Each number is 128 + 24 x the weight over its row's rms, rounded and kept within 0 to 255. Layers, rows and columns count from 0. The size above them is the row's rms in percent of the matrix's.

# layer 9 MLP down (transposed), 192x64, rms 0.102, rows 123-175, columns 0-63
size [ 69 118  89 118 119 106  89  94  94  85  81  77  87  86 119  86  84  85 104  74 104  89  76 101 106  89  92 132  93 112  88  83  83  86 114  79 105  76 102  99 115 105  78 119  94 132  93 105 103  80 112 122  88]
[[ 82 110 122 114 140 128 139 104  99 104 107 100 129 149 134 102 148 112 132 151  99 132 134 114 153 130 105 164 108 167 106 127 132 152  69 153 126  91 186 148 151 137 137 166 105  74 132 106 129 140 133 150 145 142 105 163 120 148 110 118 128  76 129 139]
 [135 125 168 139  83 113 148 174 121 135 118 144 140 123 114 137 134 120 113 152  89 152  69 166 128 103 112 122 115 117 135 119 127 143 105 105 154  97 141 125  76 110 111 100 127 172 123 164 115 159 152 136 108 157 126 151 137 157 130 132 162 113  68 140]
 [145  81 164 144 157 112 151 164 102 137 158 141 106 140 186 131 161  95 127 124 114 110 144 142 131  90 139 154 113 152 150 132 105 118  95 114 128 116 157 128 129 117  76 115 111  97 175 123 104 132 114 150 140 110 134 170 118  96 138  82 118 117 150 106]
 [140 118  88 113 115 128 109 135 120 191  92 127 109 150 150  93 117  95 155 112 111 126 137  71  79 142 148 130 134 136 149 168 141 151 124 116 110 167 131 122  88 156 100 141  93 155 152 131 168 126 145 159 122 117 129 107 142 115 159 119 133 106 163 134]
 [142 114 165 120 144 125 139 161 152 127  93 143 138 176 152 176 113 118 135 112 163 161 133 145 133 118 136  90  90 106 112 120 111 149 136 134 137 120 125 112 100 145 133 126  74  63 136 129 112 106  95 146 109 125  97  98 115 127 113 100 151 178 141 161]
 [120 106 102  96 117 159 120 192 139 179 117 111 167 117 100 103 175 121 128 102 141 123 108 116 130 117 134 126 156 154 174 109 163 132 163 172 103 133 155 118  95 100 150 114 118  94 127 122 159 133  86 109 118 124 118 120 101 107 146 140 118 109 117 133]
 [165 159 147 123 109 152 113  97 144  88 124 166 202 132  90 115 115 154 125 101 106 159 155 129 111 131 106 149 138 133 156 118 141 139 110 148 157 100 130 117 104 156 165 125 131  90 147 122 100 104  96 116 117 137 163 131 164  99 109 121  88 137 128 121]
 [104 152 108  84 135 120 142 148 118 146  92 125 113 130 115 143 142 117  98 146 150 132  73  94 133 104 134 116 143 121 184 122 146 141 164 138  97 116  94 131 184 118  92 130 147 139 149 155  99 138 123 127 151  97 119 109 156 123 143 197 115 145 142 116]
 [ 97 128 135 113 124 170 107 184 123 138  90 158 195 133 126 147 101 138 143 148 126 125 110 146 143 143 109 142 143 123 109  97 120 142 121 123 119 142 157 102 153 115 106 151 181 125 151 117 158 101 125  94 129 153 103 130 136  66 100 138 155 144 120  99]
 [116 124 127 175 116 161 125  98 124 152  90  95 164  95 120 108 125 181 105 125 155 126  91 135 134 116 117 153 114 120 122 144 100 161 171 143 123 114 113 129 124 182  72 140 161 170 133 137 134 121 120 137 146 105 123 122 132 164 127  81 114 156 117 127]
 [168 120 157 108 206 107  81 159 160 132 152  92  98 105 138 118 134 137 102 113 141 113 118 129 167 147 114 124 138 153 119  91 147 122 141 146  82 105 194 113 100 136 144 121 131  96 125 139 107 108 130 107 124 142 121 139 115 135 138  99 140 144 150 127]
 [155 165 139 119 121 131 116  93 138 108 134 114 132 115 140 133 114 133 122 139 159 180 157 109 138 138  81  84 155 137 155  73 115 105 166 151 114 133  81 162 117 165 152 105 119 158 132 144 106 123  85 149 123 109  76  96 145 112 120 128 135 121 142 132]
 [117 120 130 143  96 148 155 140 149 152  78 147 116 151 144 113 172 108 124 127 135  91 120 136 111 105 131 136  99 118 144 126 137  86 198 121 112 114 144 112 127 134  61 125 134 154 140 150 139 191 107 128 121 161  93 172 111 109 136 125 125 118 130 128]
 [112 107 161 163 129 140 110 153 131 108 142  88 138  99  99 118 183 143 132 162 181 148  90 131 135  94 118 123 126 138 140  94 108 121 167 125 119 138  96  98 114 106 129 123 139 156 132 134 149 155 116 151 192 108 121 116 123 124  77 115 135 143  90 122]
 [136 122  85 126  99 147  98 132 123  91  98 138 136  96 153  97 115 134 160 148 107 113 117 113 139 101 148 141 110 110 147  66  93 122 134 174 124 127 143 104 152 146  92 133 189 152 118 152 137 156 160 110 169  90 132 162 137 132 136 133 123 135 117 150]
 [ 97 122 132 141 117 165 131 151  57 159 130 109 165 144  97 174 158 119 123  92 162 122  88  79 156 132 120 130 112 123  93 126 142 121 115 149 136 148 157 129 117 126 105 171 123 132  97 115 147 156 149 124 126  99 128 120 128 116 126  91 128 156 101 164]
 [ 80 166 141 104 111 165  98 131  82 135 100 174 158 138 163  97 135  96 125 141 149 151 101 111 117  91 117 117 163 151 110 112  82 155  88 128 101 128 180 142 121 119 138 127  99 113 145 131 120 151 125 137 146 112 151 135 164 124 135 154 142 127 105 124]
 [142 114 112 152 122 149 137 152 133 156  79 137 101 175  88 188  89 127 112 157 147 149 124 106  94 153 157 148 101  88 116 139 114 141 129 178 111 117 125 144 144 151  99  94 126 105 143 139 118 132 110 117  93 129 101 132 134 137 148 107 178 128 109 115]
 [153 132  77 125 112 163 159 157 149  89  85 115  80 117 114 174 134  76 109 130 154 154 135 149  95 100 179  95 120 132 127 150 125 119 103 130 116 126 117 121 157 124 146 118 138 118 146 119 130 113 128 134 170 142 171 116 163 115 123 147 110 118  99 110]
 [172 109 126 168 121 132 135 140 130 135 126 114 115 141 159 113 142 125 101 140  89 152  97  98 160 102 152 134 145 161 157 128 148 134 139 114 124  82 134  91 126 106 138 147  96  76 102 143 123  98 138 180 140 108 108 107  86 117 154 119 179 149 119 102]
 [100 141 113  92 126 159 103 152 151 166 135 129 152 103 125  97 142 131 165 129 136 108  82 139 132 114 137 155 130 110 110 144 121 193 131 129 108 107 119 143 113 150 115 173 165 134 130 111 177 133 118  81 131  98 115 103 100 100 105 172 147 118  99 127]
 [ 93 124 113  90 142 173 145 170 119 143 124 151 127 137 108  91 134 142 109 125 118 138  85  98 100 138  95 104 131  98 148 122 129 153 133 140 127 166 133 151 122 131 152  81 112 128 134 153 123 143 108  89 110 138 114 163 145 189 119 100 168 128 114 176]
 [ 91 112 154 122 109 115 107 127 116 122 130 113 141 116 141 132 144  96 137 131 142 176  73 136 147  80 121 162 126 179 138 105 161 106 120 162 134 105 151 143 120  62 169 139 148 137 125 134 115 125 184 105 101 136 165 134 133 110  99 119 126 147 135 128]
 [123 113 122 158 117 143  82 128 178 136 145 142 138 128  82 135 134 131 125 115 123 127 140  97 107 137  93 160 163 144 143 125 114 151 159 100  86 159 112 158 117 146 161  77 136 126 142  80 123  99  96 146 134 147 125 125 124 164 125 139  74 165 129 152]
 [139 112 153  91 123 159 138 140 171 127 142 106 136 123 135 115 152  99 165 167 130 159 113 180 125 130  95  79 148 138 144 113 125 119 155 116 108 128 116 104 101 117 146 100 120 152 147 131 104 155 158 172  97 162  93  91  85 133 152 101 109 116 127 134]
 [120 123 118 120  88 151 137 164 135 131  74 129 150 119 112 114 140 156 119 144 160 144  83 129 101 129 133 111  82 106 151  73 129 118 193 133 124 165 123 137 100 143 104 115 121 152 143 144 158 117 143 188 135 145 110 114 123  88 105 119 142 150 121 127]
 [125 130 131 132 126 149 135 122 153 182 133 128 104 164 139 109 137 125  91 121 132 155 108 156  82 165 114  98 152 109 165 134 154  98 149 126 132 152 110  96 106 180 112  82 119 146 109 124  93 152  84 170 118 149  90 123 166 125 127 140 118 106 123 127]
 [153 138 152 187 122 141  97 146 195  82 139 105 112 130 148  74 147 150 112  95 137 120 133 169 100 140 129 141 125  84  87 129 124 125 136 126  99 162 115 144 142 156 127 113 125 142 125 101 128 100 124 146 110 131 111 127 162 127 164 100 100 117 143 139]
 [120 128 169 159 112 109 131 118 135  87 118 141 136 126 131  77  87 153 144 155 170 133 100 119 124 106 152 114  63 144 136 138 129 128 160 133 155 146  95 139 102 174 107 157  83 179  94 120 159 133 132 142 117 125 122 120 133 146 125  91 120 134 125 143]
 [119 126 154 128 127 156 130 106 120  71 130 145 151 160 135  95  96 152 140 107 128 161 122 133 129 146 121 136 154  67 142 155 113  94 113 150 140 131 100 156 130 153 156 142 110 115 147 172 135 121  96 126 138 131  97 143  59 101 150 120 113  96 157 154]
 [167 117 143 150 125 134 114 102 120 134 103  93 134 129 143  54 149 148 141 152 111 157 158 125  61 100 130 130 153 136 157 124 159  92 144 116 174 120 139 131  96 180 146 136 149 112 112 119 137 105 105 164 119 130 126 131 157 121 132  95 110 153 129 123]
 [152 126 147 143  97 156 143  62 122 160 111 145 128 155  94 132 169 133 120 147 158 159  85 124 137 116 121 103 149 137 116  75  81  96 112 184 132 119 119 153 120  84 109 117 133 114 129 116 140 123 150 125 137 136 117 128 162 105 149 119 137 163  96 136]
 [115 141 139 104 108 137 116 115 106 140 156 112 118 138 154  99 144 169 133 131 100 131 109 131 100 161 106 131 160 145 140 180 152 152 109 126 123  94 184 118  98 160 123 119  43  91 145 126 138  94 120 158 110 132 144 136 128 135  99 137 108 130 157 136]
 [ 99 109 147 129 116 166 142 133 148 176  83 114 114 106 119 112 174 140 141 124 177 105  94 145 156 103  81 127 133 135 157 104 100 124 178 151 113 125 111 169  98 120 141 145 134 132 117 116 154 103 137 146 152 115  75 128 105 121 135 122 131 162 136 155]
 [150 144 146 114 168 148 171 136 142 131 132 121 123 141 139 116 161 151 113  95  72 162 124 160  83  83 155 146 129  80 118 138 153 104 108 118 112  91 120  90 118 165 102 102 101 131 117 137 139 141  83 166 119 147 105 127 121 151 131 119 120 149 135 147]
 [132 108 103 131 130 119 109 109 148 159  95 147 149 139 108  92 120 155 109 123 107 148 114 154 145 160 135 124 129 129  97 133 109  92 162 139  89 116 116 135 146 100 134 171 151 117 140 118 159 190  83 170 180 163 115 111 126 100 160 131 128 114  97 140]
 [117 108 143 108 147 126 128 125 135 113 114 158 126 154 133 129 128 112  80 120 132 114 129 173 158  98 175  70 138  91 155 104 118 120 140  98 123 175 172 147 129 102 111 148 148 119 167 137  80 109 137 109 159 161  89 159 102 127 131 139 117 116 146 131]
 [123 149 160 121 100 146 135 126 115 175  78 113  86 169 116  86 137 107 176 189 134 133 160 115 117 115 163 118 133 125 138 158 165 155 117 117 117 110 121 125 128 149 141 141 128 108 110 130 130 105 104 174 124 108 186 110 116 107 129 126 120 103 113 121]
 [118 125 142 156 125 131 127 157 135 118  85 128  96 144 138 119 130 106 102 137 153 145 102 115 159 173 147 118 121  94 117 149 124 130 127 133  94 130 136  81 131 116 105 134  95 230 111 109 117 124 142 110  91 145  95 120 159 149 153 111 131 133  95 139]
 [137 102 136 128 133 139 147 113 173 111 111 113  99 162 138 123 133 121 122 143 156  96  86 154 122 123 121 129  78 132 184 105 105 152 168 101  84 120 117 166 109 149 103 109 141 174 136 161 127 154 126 163 113 115 111 123 119 115 108  92  97 157 150 143]
 [ 97 161  92 141  96 141  85 105  95 124 148 165 160 115 139 104 146  75 139 151 106 126  86 119 138 124  92 185 123 107 133 157 125 115 110 130 152 157 156 151 119 128 138 112 168 136 110 146 130 144 104 113 139 141 132 118 154 148 128  69 137 121 157 132]
 [126 129 179 187 151  95 144 158 146  89  86 147 120 158  87 155 112 114 119 138 138 125  87 137 130 152 161 137 139 123 138 111 123 130 115 127 144 115 124 158 104 158 120 134  60 116 146 119  97 114 106 133 106 115 122 110 134 147 113  85 149 110 126 170]
 [143 140 125  86 120  95 127 122 100 132 134 101  92 137 134 127 175 137 116 123 126 157 137 101 101 154 125 121 132  85 157  90 173 109 117 129 137 158 190 146 146 112  93 152 128 149 151 140 156 146 102  88 154 155 149 122 117 184 121 107 140 123 114 110]
 [170 128 114 146 119  83 104 145 127 150 118 131 140  97  87 106 136 113 115 114 122 101 125 122  99 140 131 143 101 162 153 127 100 130 118  70 110 110 160 154 101 173 139 127 140 145 121 117 110 136 104 144 192 160  94 169 140 143 139 142 169 131 156 117]
 [163 121 160 162  88 122 145 123 129 125 128 157 105  93 115 147 150 169  99 135 158 144 126 179 140 120 106 166 131 151 100 156  98 114 121 102 110 123  83 130 123 142 108 139 117 149 144  79 176 166 114 135 107 145 114 118 125 146 154 119 105  95  94 143]
 [130  80 159 118 153 109  90  71 137 140 126 137 131 137 126 153 151 133 128  94 167 114 126 142 131 151 131 156 134 112 164 124  74 150 139 135 124 132 106 149 134  82  97  86 144 150 171 128 133 124 130  72 111  91 132 154 124 117 129 127 165 113 158 135]
 [137 135  97 100 121 118 107 121 124 143 112 104 111 192 101 110 146 147 170 116 121 122  84 135  97  96 139 131 109 154 157 133  81 130 112 179 137 105 164 106 128 139 104 159 124 155 182 129 132 142 143  89 123 159 101  99 115 142 120 152 124 118 139 100]
 [144 104 154 105 116 112 128 138 170 115  82 168 117  87  99 153 118 135 116 118 131 146 110 132 203 138 101 114 138 113 162 152 112 137 113 123 126 126 143 153 153 116 129 124 128 189 107 121  93 138 120 155 131 124  59 139 112 107 120 138 152 149 128 139]
 [108 117 125 105 108 177 128 160 130 131 124 166 133 109  96 157 165 129 152 107 121 130  91 122 134 123  92 141 125 111 107 124 176 144 158 105  90 151 112 110 110 109 151 135 192 133 156 109 134 179 109  88  87 122 109 122 106 138 120 156 135 125 149 105]
 [116 112 156 173 118 155  89 143 175 115  58 120 155 115 117 123 135 162 109 102 174 111  94 135 145 131 145 139 126 150 130 108 102 154 180 119 158 142 134 144 126 142 118 128 120 165 100  78 123 122 127 141 144 101 117  83 144 118 119 121 133 148 110 121]
 [129  85 135 133  91 167 131 160 118 147  97 154 145 135 134 101  99 135 153 119 116 146 124 107 174 161 148 143 103 112 100 180 155  70 122 132 128 127 144 126 115 167 120  99 107 129  74 102 140 126 104 123 140 153 127 141 148 114 154  84 122 121 135 161]
 [ 92  95 139  78 157 145 125 127 184 121 151  95 126 122 135 136 111 126 121 109 120 113 146  98 150  87 145  96 146 120 186  94 151 149 143 130 127 114 138 129 126 113 112 133 154 116  96 141 175 119 126 164 141 119 109 118 120 117  91 151 163 152 160  85]
 [132  89  98 144 140 149 137 149 114 161 137 117 114 148 136  90 136 153  81 157 133  82 133 105 158 156 132 157 117 113  60 144  87 125 143 106 140 119 120  86 109 127 137 156 128 149  96 131 106 150 102 138 158 137 108 129 146 122 145 101 137 179 142 152]]
# layer 9 MLP up, 192x64, rms 0.177, rows 124-175, columns 0-63
size [111  87 110 122 101  94  92  95  84  80  85  84  88 110  91  82  93 107  76 108  97  91  99  99  85  98 119 104 108  92  92  86  83 112  79 108  83 107  98 109 113  93 120 100 127  90 116  95  87 113 112  94]
[[146 120 122 133 180 115 130 149 111 150 126 127 129 142 136 106 127 106 102 112  96 114 109 146 128 158 117 124  88 137 122 140 106 116 167 179 187  94 140 159 125 143 186 130  92 133 142 145  94 140 139 148 141 136 110 137 132 172  95 141  80 154 101 132]
 [149 159 113 115 148 127  92  81 159 163 148 116 147 104 106 124 126 135 117 124 134 109 164 104 140 110  88 130 131 122 159 141 143 140  74 130 111 161 134 117 126 136 150 128 111 175  73 163 149  92 130 103 126 179 100 120 153 144 132 117 120 159 143  95]
 [130 114 113 123 129 182 147 109 160 133 106  87 167 134 121 127 139 126 103 130 116 152 178 111 137 174 121 107  95 118  95 105 125 138 156 154 155 131 144 109 128 111 147 187 153 144  94 148 118 105 151 143 102 100 129 165 122 131  85 110  92 133  99 113]
 [ 88 142  97 113  96 126  97  67  92 158 142 112 162 112 120 104 122 128  95 135 156 123 178 126 149 147 109 136 170 148 140  91 138 126 121 106 152 155 114 143 118 122 128  99 123 159 114 125 108  97 148 109 150 134 136 175 170 135 100 143 148 142 166 124]
 [137 123 144 137 172 103 153 112 186 160 146 109  86 156 132 150 107  96 134 167 148 157 146 150 141  95 118 107 120 142 139 136 110 120 115 115 107 116 127 149 132 147 165 165 130 138  97 121  82 113 141  86 148 102 126 126 158  85 120  84 112 107 104 140]
 [144 157 122 158 128 138 110 159 144 137 131 112 116 118 157 170 162 103 106  95 116  96  83 144 133 126 124 162 112 122  97 148 144 121  89 102 125 160 141 161 179 163 113 141  88 142 127 138 127 100 139  85 144 100 105 147 139 142 168 109 148 119  89 105]
 [146 123 146 129 122 110 117 109 151 174 129 120 103 130 148 100 142 141 108 123 114  95 137 141  77 100 100 134 123 189 124  89 122 111 161 154 130 134 170 131 139  89 146 168 124 149  87 117 105 132 144 133  91  92 153 172 148 141 112 165 116 138 132  99]
 [126 108 121 176 102 130 134  94  99 110 137 130 163 125 111 177 152 145 147 104 118 105 152 133 156 111 179 176 118 117 179 102 111  96 127 163 132 142 159 150 105 167 115 131 131 146 118 116 126 112 131 120 107 107 122 110  74 131 139 103 107 153  95 123]
 [102 121 115 118 123 139 156  92 117 132 140 133  98 135 115 122 109 140 121 157 106 100 135 136 145 170  96  56 155 149 133 134 122 124 158 121 131 149 143 183  86  97 170 123 135 140 121 132 151 134 132 128 112 105 106 174 144  76 158  98 170 133 116 125]
 [120 128 108 165 149 154 170 131 107 113 156 174 144 127 134 113 118 186 132 112 151 168 127 145 112 110 131  98 120 126 126  93  98 135 121 113 149 126 160 135  85 136  93  74 136 158  78 131 100 132 121  94 104 116 152  89 141 133 137 118 143 158 104 130]
 [100 112 139 137 119 147  78 117 131 122 105 135 138 158 134 124  91 119 129 115  92 119 139 142 140 159 141 145 102 120  89 160 167 121  90 149 135 113 146 109 143 103 131 104 136 105 108 122 133 143 184 108 128 150 199 148 165 172 134 111 101 121 103 165]
 [ 97 119 127 156 178 128 141 148 100  87 132  83 117 104  96 131  71 167 152 158 102 133 141 128  85 141 122 123 205 126 122 118  84 107 133 120 129 153 121 151 142 124 144 125 129 143 115 171 139 106 123 156 120 114  96 121 138 108 120 121 151 120 134 124]
 [122 112  87 131 135  73 123 138 123 164 132 132 154 141 137 150 156 106 116 111 146 135 143 163 118 147 101 123 103 124 115 122 119 107 154 150 148 111  94 153 169 128 162 120 161 129 155  77 137 123 141  98 134 129  84 117 139  83 146  91 144 138 156  68]
 [139 168 128 119 138 141  93 133 132 129 142  98 139 141 106 154 109 130 129 186 155 144 139  97  85 143 111 120 155 120 129 140 167  87 127 122 164 135 144 149  90 164 131 164 128 134 109 169 121  97  98 142 152 133  83  77 147 106 156 130 106 145 102 127]
 [136 130 117  86 122 121 116  90 185 155 130 136 187  91 137 133 133 110 126 169 131 142 115 128  87 128 115 115 107 159 148 151  82 142 157  93 148 127  87 136 111 126 167 121 152 158 147  93 123 124 169 110 129 127 125 160 110 112 117 120 139 100 121  94]
 [153 136  76 117 172 146 174  98 154 128 117 124 105 149 122 134 115 107  96 129 144 162 123 112  82 161 155 127 148 172  95 112 122 137 133 122 113 147 111 128 106 165 125 142 145 154 116 107 145 116 152  90 114  92 147 134 144 162 123  89  99 113 163 157]
 [ 79 124 106 125 122 133 150 106 107 109 140 146 183 134 131  71 125 129 140 112 142 118 144 130 108 180 117  96  97 144 120 100 135 107 181 122 136 149 152 118  94 144 139 172 152 135 139 148 136 131  93 163 156 106 143 121 160 122 143 115  75 134 139 150]
 [120 122 171  93 163 105 118  99 124 149 168 116 159 102 110 107 130 159 138 131 111  89 158 139 147 124  67 123 122 144 143  72 152 171 119 155 117 111 158 155  71 130 134 112 155 112 137 158 132 145 147 126 140 111 141 113 148 168 122 123 120 119 143 119]
 [135 123 130 134 131 115 100 131 107 123 119  84 134 136  95 143 114 120 132  65 133 106 161  84 140 129  99 101 113 151 126 156 135 133 149 117 106 204  81 110 162 160 160 154 123 118 139 160 134 129 124 119 115 129 167 140 147  87 156 115 138 135 100 149]
 [140 107 130 128 193 144 123 133 103  92 136 139 176 154 130 140  99 127 111 132 142 171  99 112 147 126 167 152 125 146  87 106 146 117 138 163 153 161 122 125 126 116 138  96 111 156  92 128 110  69 121 122 118 105  76 122 136 104 104 108 135 154 147 118]
 [121 132  97 180 130 132 104 156 109 138 131 130 118 131 142 155 136 142  92 124 139  88 155 132 155 126 104 136 127 142 103  65 135 124  98 132 113 124 192 147 127 105 167 114 130 112 127 143  94 127 165 142 112  93 160 104 105 134 132 142 114 144 190 102]
 [170  94  78  99 164 168 146 133  67 169 159 151 149 113 136 110 118 157 158 145  77 102 135 152 100 123 117 147 114 128 134 150 146 125 148 117 103 124 139 133 109 113 110 139 127 140 155 117 104 132  98 114 125 136  79 151 138 165 140 139 113 129 151 107]
 [146 170  86 102 125 118  83 119 134 167 127 116 130 117 116 131 127 151  92 144 115 149 113 105 113 108 136 177 127 147 141 156 104 137 108 101 176 129  92 155 135 143 103 114 126  88 148 143 151 106 134 131 125 137  73 161 132 130 150 113 188 164 140 130]
 [128 151 136 125 123 102 151 141 116 113 150 132 162 119 180 135 101 110 106 132  79 168 149 141 168 147 107 129 143 157 176 129 115 136 142  81 161  89 110 140 129  73 130 112 135 155 111 135 108 117 172 148 144 132 139  92 150 136  87 121 156 128 114 148]
 [135 154 125 154 131 141 115  79 148 153 112 138  94 152 168 123  84 144 132 126 154 131 163 134 107 152 132 151  73 134  96 104 126 171  90  66 163 128 132 120 160 130 131 113 120 110 105 113 107 108 137  88 100 113 121 140 120 150 123 140 172 108 126 124]
 [ 86 129 135 146 149 126 144 110 113 125 125 141 106 145 124 160 111 162 123 114 119 148  82 116 127 142 131  80 144 136 125 163 111  79 145 114 109 170 134 126 131  75 151 180 126 134 127 141 119 141 167 135 118 109 125  79 184 113 130  99 176 129 132 116]
 [145  99 108 114 163 105 128 125 123 100 159  96 134 114 198 140  99 128 118 163 139 157 163 136 130 121  95 113 156 139 175 102 152 103 122  98 177 124 130 111 116 117 142 138 128 125  98 137  75 142 105 166  94 155 109 143 142 125 146 113 147 111 148 137]
 [129 119  88 125 171 162 113 127 106 146 146 145  96 138  94 142 154  96 151 102 106 160  87  97 129 157 122 158 151 175 123 156 107 135 122 143 129 138 132 131 149 135 122  81 129  56 145 129 121 149 138 167 131 141 157 144 142 106 105 100 118 100 108 133]
 [103  96  94  96 126 151 140 133 147  92 147  99 142 122 132 134 127 106 162 103 159 107 127 132 131 159 130 104 123 138 152 139 118  80 142 168 133 149 177 139 108  97 116 121 120 147  88 135 141 130 135 158  72 127  92 146 179 152 126  95 156 139 136  92]
 [ 78 137  64  97 147 139 143 159 109 171 116 110 143 118 158 125 107  97 131  94 102 141  98  97 126 144 150 161 131 135 101 152  96 154 121 128 142 171 108 145 135 118 153 173  87 111 148 128 148 124 143 137 131 155 122 138 133 102 138 157 162  98 146 132]
 [153 112 150 108  91 152 130 118  94 145 128 134 156 123 152 161 151 103  70 118 132 130 132 133 126 139 165 163 133 135 121 164  93 117 108 103 118 169 147 136  84 121 134 102 111 147 131 100  94 139 110  98 101 149 125  93 136 145 103 159 191 120 129 105]
 [ 99 136 103 135 140 107 145 137 112 162 109 144 136 157 142 121 127 138 129 106 106 109 145 165 126 112 164  83  95  97 131 157 107 127 162 126 140  87 113 120 117 140 140 135 104 190 146 146 132  94  97 113  97  95 136  97 147 162  70 136 126 170 142 124]
 [154  98 127 146 151 111 122 135 159 115 157 107 133 141 141 148 106  99 153 195 103 136 115 137 109  90 151 136 135 143  83 105 110 149 102 143 127 130 164 113  85 132 144  73 169 138 124 170 144 102  97 119 135  96 139 148 120 105 109 129 119  92 139 113]
 [126  83 125 131 200 115 160 154 125 102 130 116 145 156 172 124 128 176 148 135 119 158 147  98 140 153 122 116 122 113 114 103 166 141 145  98 176 169 133 134 131 137 127 138 127 122 133  96 138 112 109 151  78 105 132 141 122 103 123  81 114 110  97 137]
 [156 113 100 153 156 123 132 168 127  82 145 120  86 127 123 121 109 138 128 118 119 161 115 133 139 123 110 147 163 154 132 113 156 132  67 140  90 150 121 115 107 108 110 145 141  79 154 115 101 124 141  87 122  90 143 107 136 158  71 123 115 150 137 163]
 [156 110 127  81 113 154 146 159 141 133 138 152 105 155  76  81  98 104 129 165 125 161 137 114 109 140 118 109 122 155 119  98 145 130 101  67 154 122 148 151 123 118 128 132 182 128 136 147 124  86 145 156 142 112 137 135 136 150 144 136 139 167  90 139]
 [ 96  87 131  96 137 144 132 112 147  88 131 108 113 122 131 128 187 127 146 109  57 123 158 162 123 140 112 134  75 137 132 105 115  87 133 168 113 153 124 156 110 162 124 152 121 146 161  95 115 131 138 118  92 123 109 152 129 155 117 129 166 125 135 123]
 [154 128 131 108  97 129 110 117 138 134 137 116  88 139 143 126 142 149 109 123 148 164 116 120 127 176 143 110 140 108 139  56  99  84 131 121 130 157 133 137 122 141 123 156 126 151 132 164 117 132 146  72 112 136 148  83 204 123 115 135 151 154 108 127]
 [121  97 138 127 174  95 139 132  92  89 110 130  97 134 155 162 131  88  95 155 118 159 166 125 107 120 111 107 117 101 147  98 149 131 134  89 158 124 141 131 102 129 110 159 139 146 167 133 109 125 118  79 141 114 141 155 162 109 114 111 131 159 160 172]
 [148  91 125 162 151 111 146 124 169 118 154  92 141 114 144 152 127 154 138 110 135 136 121  97 124  92  92 149 115 101 138 123 169 173 145 187 130 149 120 131 120 133 138  83 100 159 123 150 107 110  92 129 102  95 117  97 169  99 153 121 131 101 117 115]
 [150  86 100 143 111 149 144 114 117 175 115 114 156 108 125 144 115 162 133 133 120 100 164  93  97 135 108 143  95  96 122 150 100 153 125  96 177 158 140 176 124 117 159 146 120 100 109 113 133 152 139 184 160 100 131  99 141 125 104 137 141 147 111 119]
 [145 158 129 167 122  78 132 120 131 166  90 168 118 105 127 140 138 120  75 143 106 143 117 122  83 160 149 145 152 116 116 128 118 138 163 134 164 123  97 133  84  87 150 133 105 161 146 136 144 142 121 124  95 163 112 125 144 130 109 143 143 165 149  86]
 [138 118 135 129 133 135 145 125 187 120 150 114 154 111 158 106 138 132 138  89 125 144 160 130 145 154 163 158 142 144 125  98  76 157 131 176 119 142 124 123 139 103 145 155 107 112 115 164 127 117 152 131  89  90 122  89 128 121  93 105  97 141  90 178]
 [136  87 131 115 125 130 119 147  96 112 137 121 106 135 144 155 123  92 141 139 112 183 115  76 146  77 126 115 152 137 133 102 123  97  95 162 144 136 116 147 120 136  90 127 170 124 113 132 147 101  96 170 110 129 173 130 138 182 104 153 125 128  93 135]
 [118 130 113  96 124 162 135 134 104 131 115 104 134 108 124 104 119 105  96 111 112 136 161 132 113 152 115 128  61 164 146  97 133 154 154 127 141 146 203 138 116 130 122  98 170 139 161 142  90  99 160 138 138 124 147 100 141 153 152  94  96 128 129 110]
 [ 99  84 115  98 174 108 117 139 115 145 157 156 127 131 147 155 138 129 154 122 163  96 133 108 105 147 110 113 111 138 100 109  97 151 112 186 149 130 110 129 114 182 142 158 145 130 123 155  91 123 124 169 149 104 129  95 137 122 175 115 157 119  98 132]
 [105 101  93 124 145 111 133 122 124 161 117 123 148 119 146 116 119 105 124 113  82 130  85  83 172 152 163 133 121 140 121 176  87 127 181 131 118 163 116 152 150 113 148 115 137 162 143 130 127 119 158 111 128  83 131 148 146  81 111 107 115 134 171 116]
 [155  84 104 138 133 117 120  67 111 127 164 117 155 129 153 111 138 111 175 129 158 132 107 136  94 106 109 156 127 119 122 126 139 137  97 130 161 120 133  91 136 182 144 142 120 138 188 128  88 138 152 151 126 120 143 129 154 120  95 108  79 116 130 155]
 [172 104 125 126 109 114 139 139 139 130 152 135 138 124  94 109 161 161 125 122 102 148 142 106 107 140 112 154 157  91 130 108 101  80  89  96  66 136 127 112 117 121  94 145 132 144 100  99 125 138 195 115 121  99 140 143 133 163 120  86 128 131 125 153]
 [132 135 118 122 106 147 124 125  93 172 161 103 119  68 103 123 134 116 163 113 105 129 127 117 148  96 113 128 158 142 153 127 112 122 113 119 124 125 146 160  66  87 154 168 121 132 150 136 111 137 164 123 139  90 160 170 153  97 105 146 161  98 132 121]
 [115 124 150 111 123 139 105 156  92 110 122  91 161 152 160  85  98 130 146 136 139 140 180  82  93 154 108 120 155 102 177 148 124 116 151 133 184 130  96 116 154 126 124 147  92 125  87 115 111 102 121 130 107 129 137 142 149 143 118 104 166 122 117 116]
 [123 157 113 127 131 133  87 129 163 153 148 105 125 143 146 105 131 135 187 120 157 153 177 139 109 157 102 112 164 131  99  95 139 136 110 132 116 137 106 169 170 126 125 122  83 144  99 148 119  79 100 129 148  87 118 148 146 133  98 125 123  94 113 150]]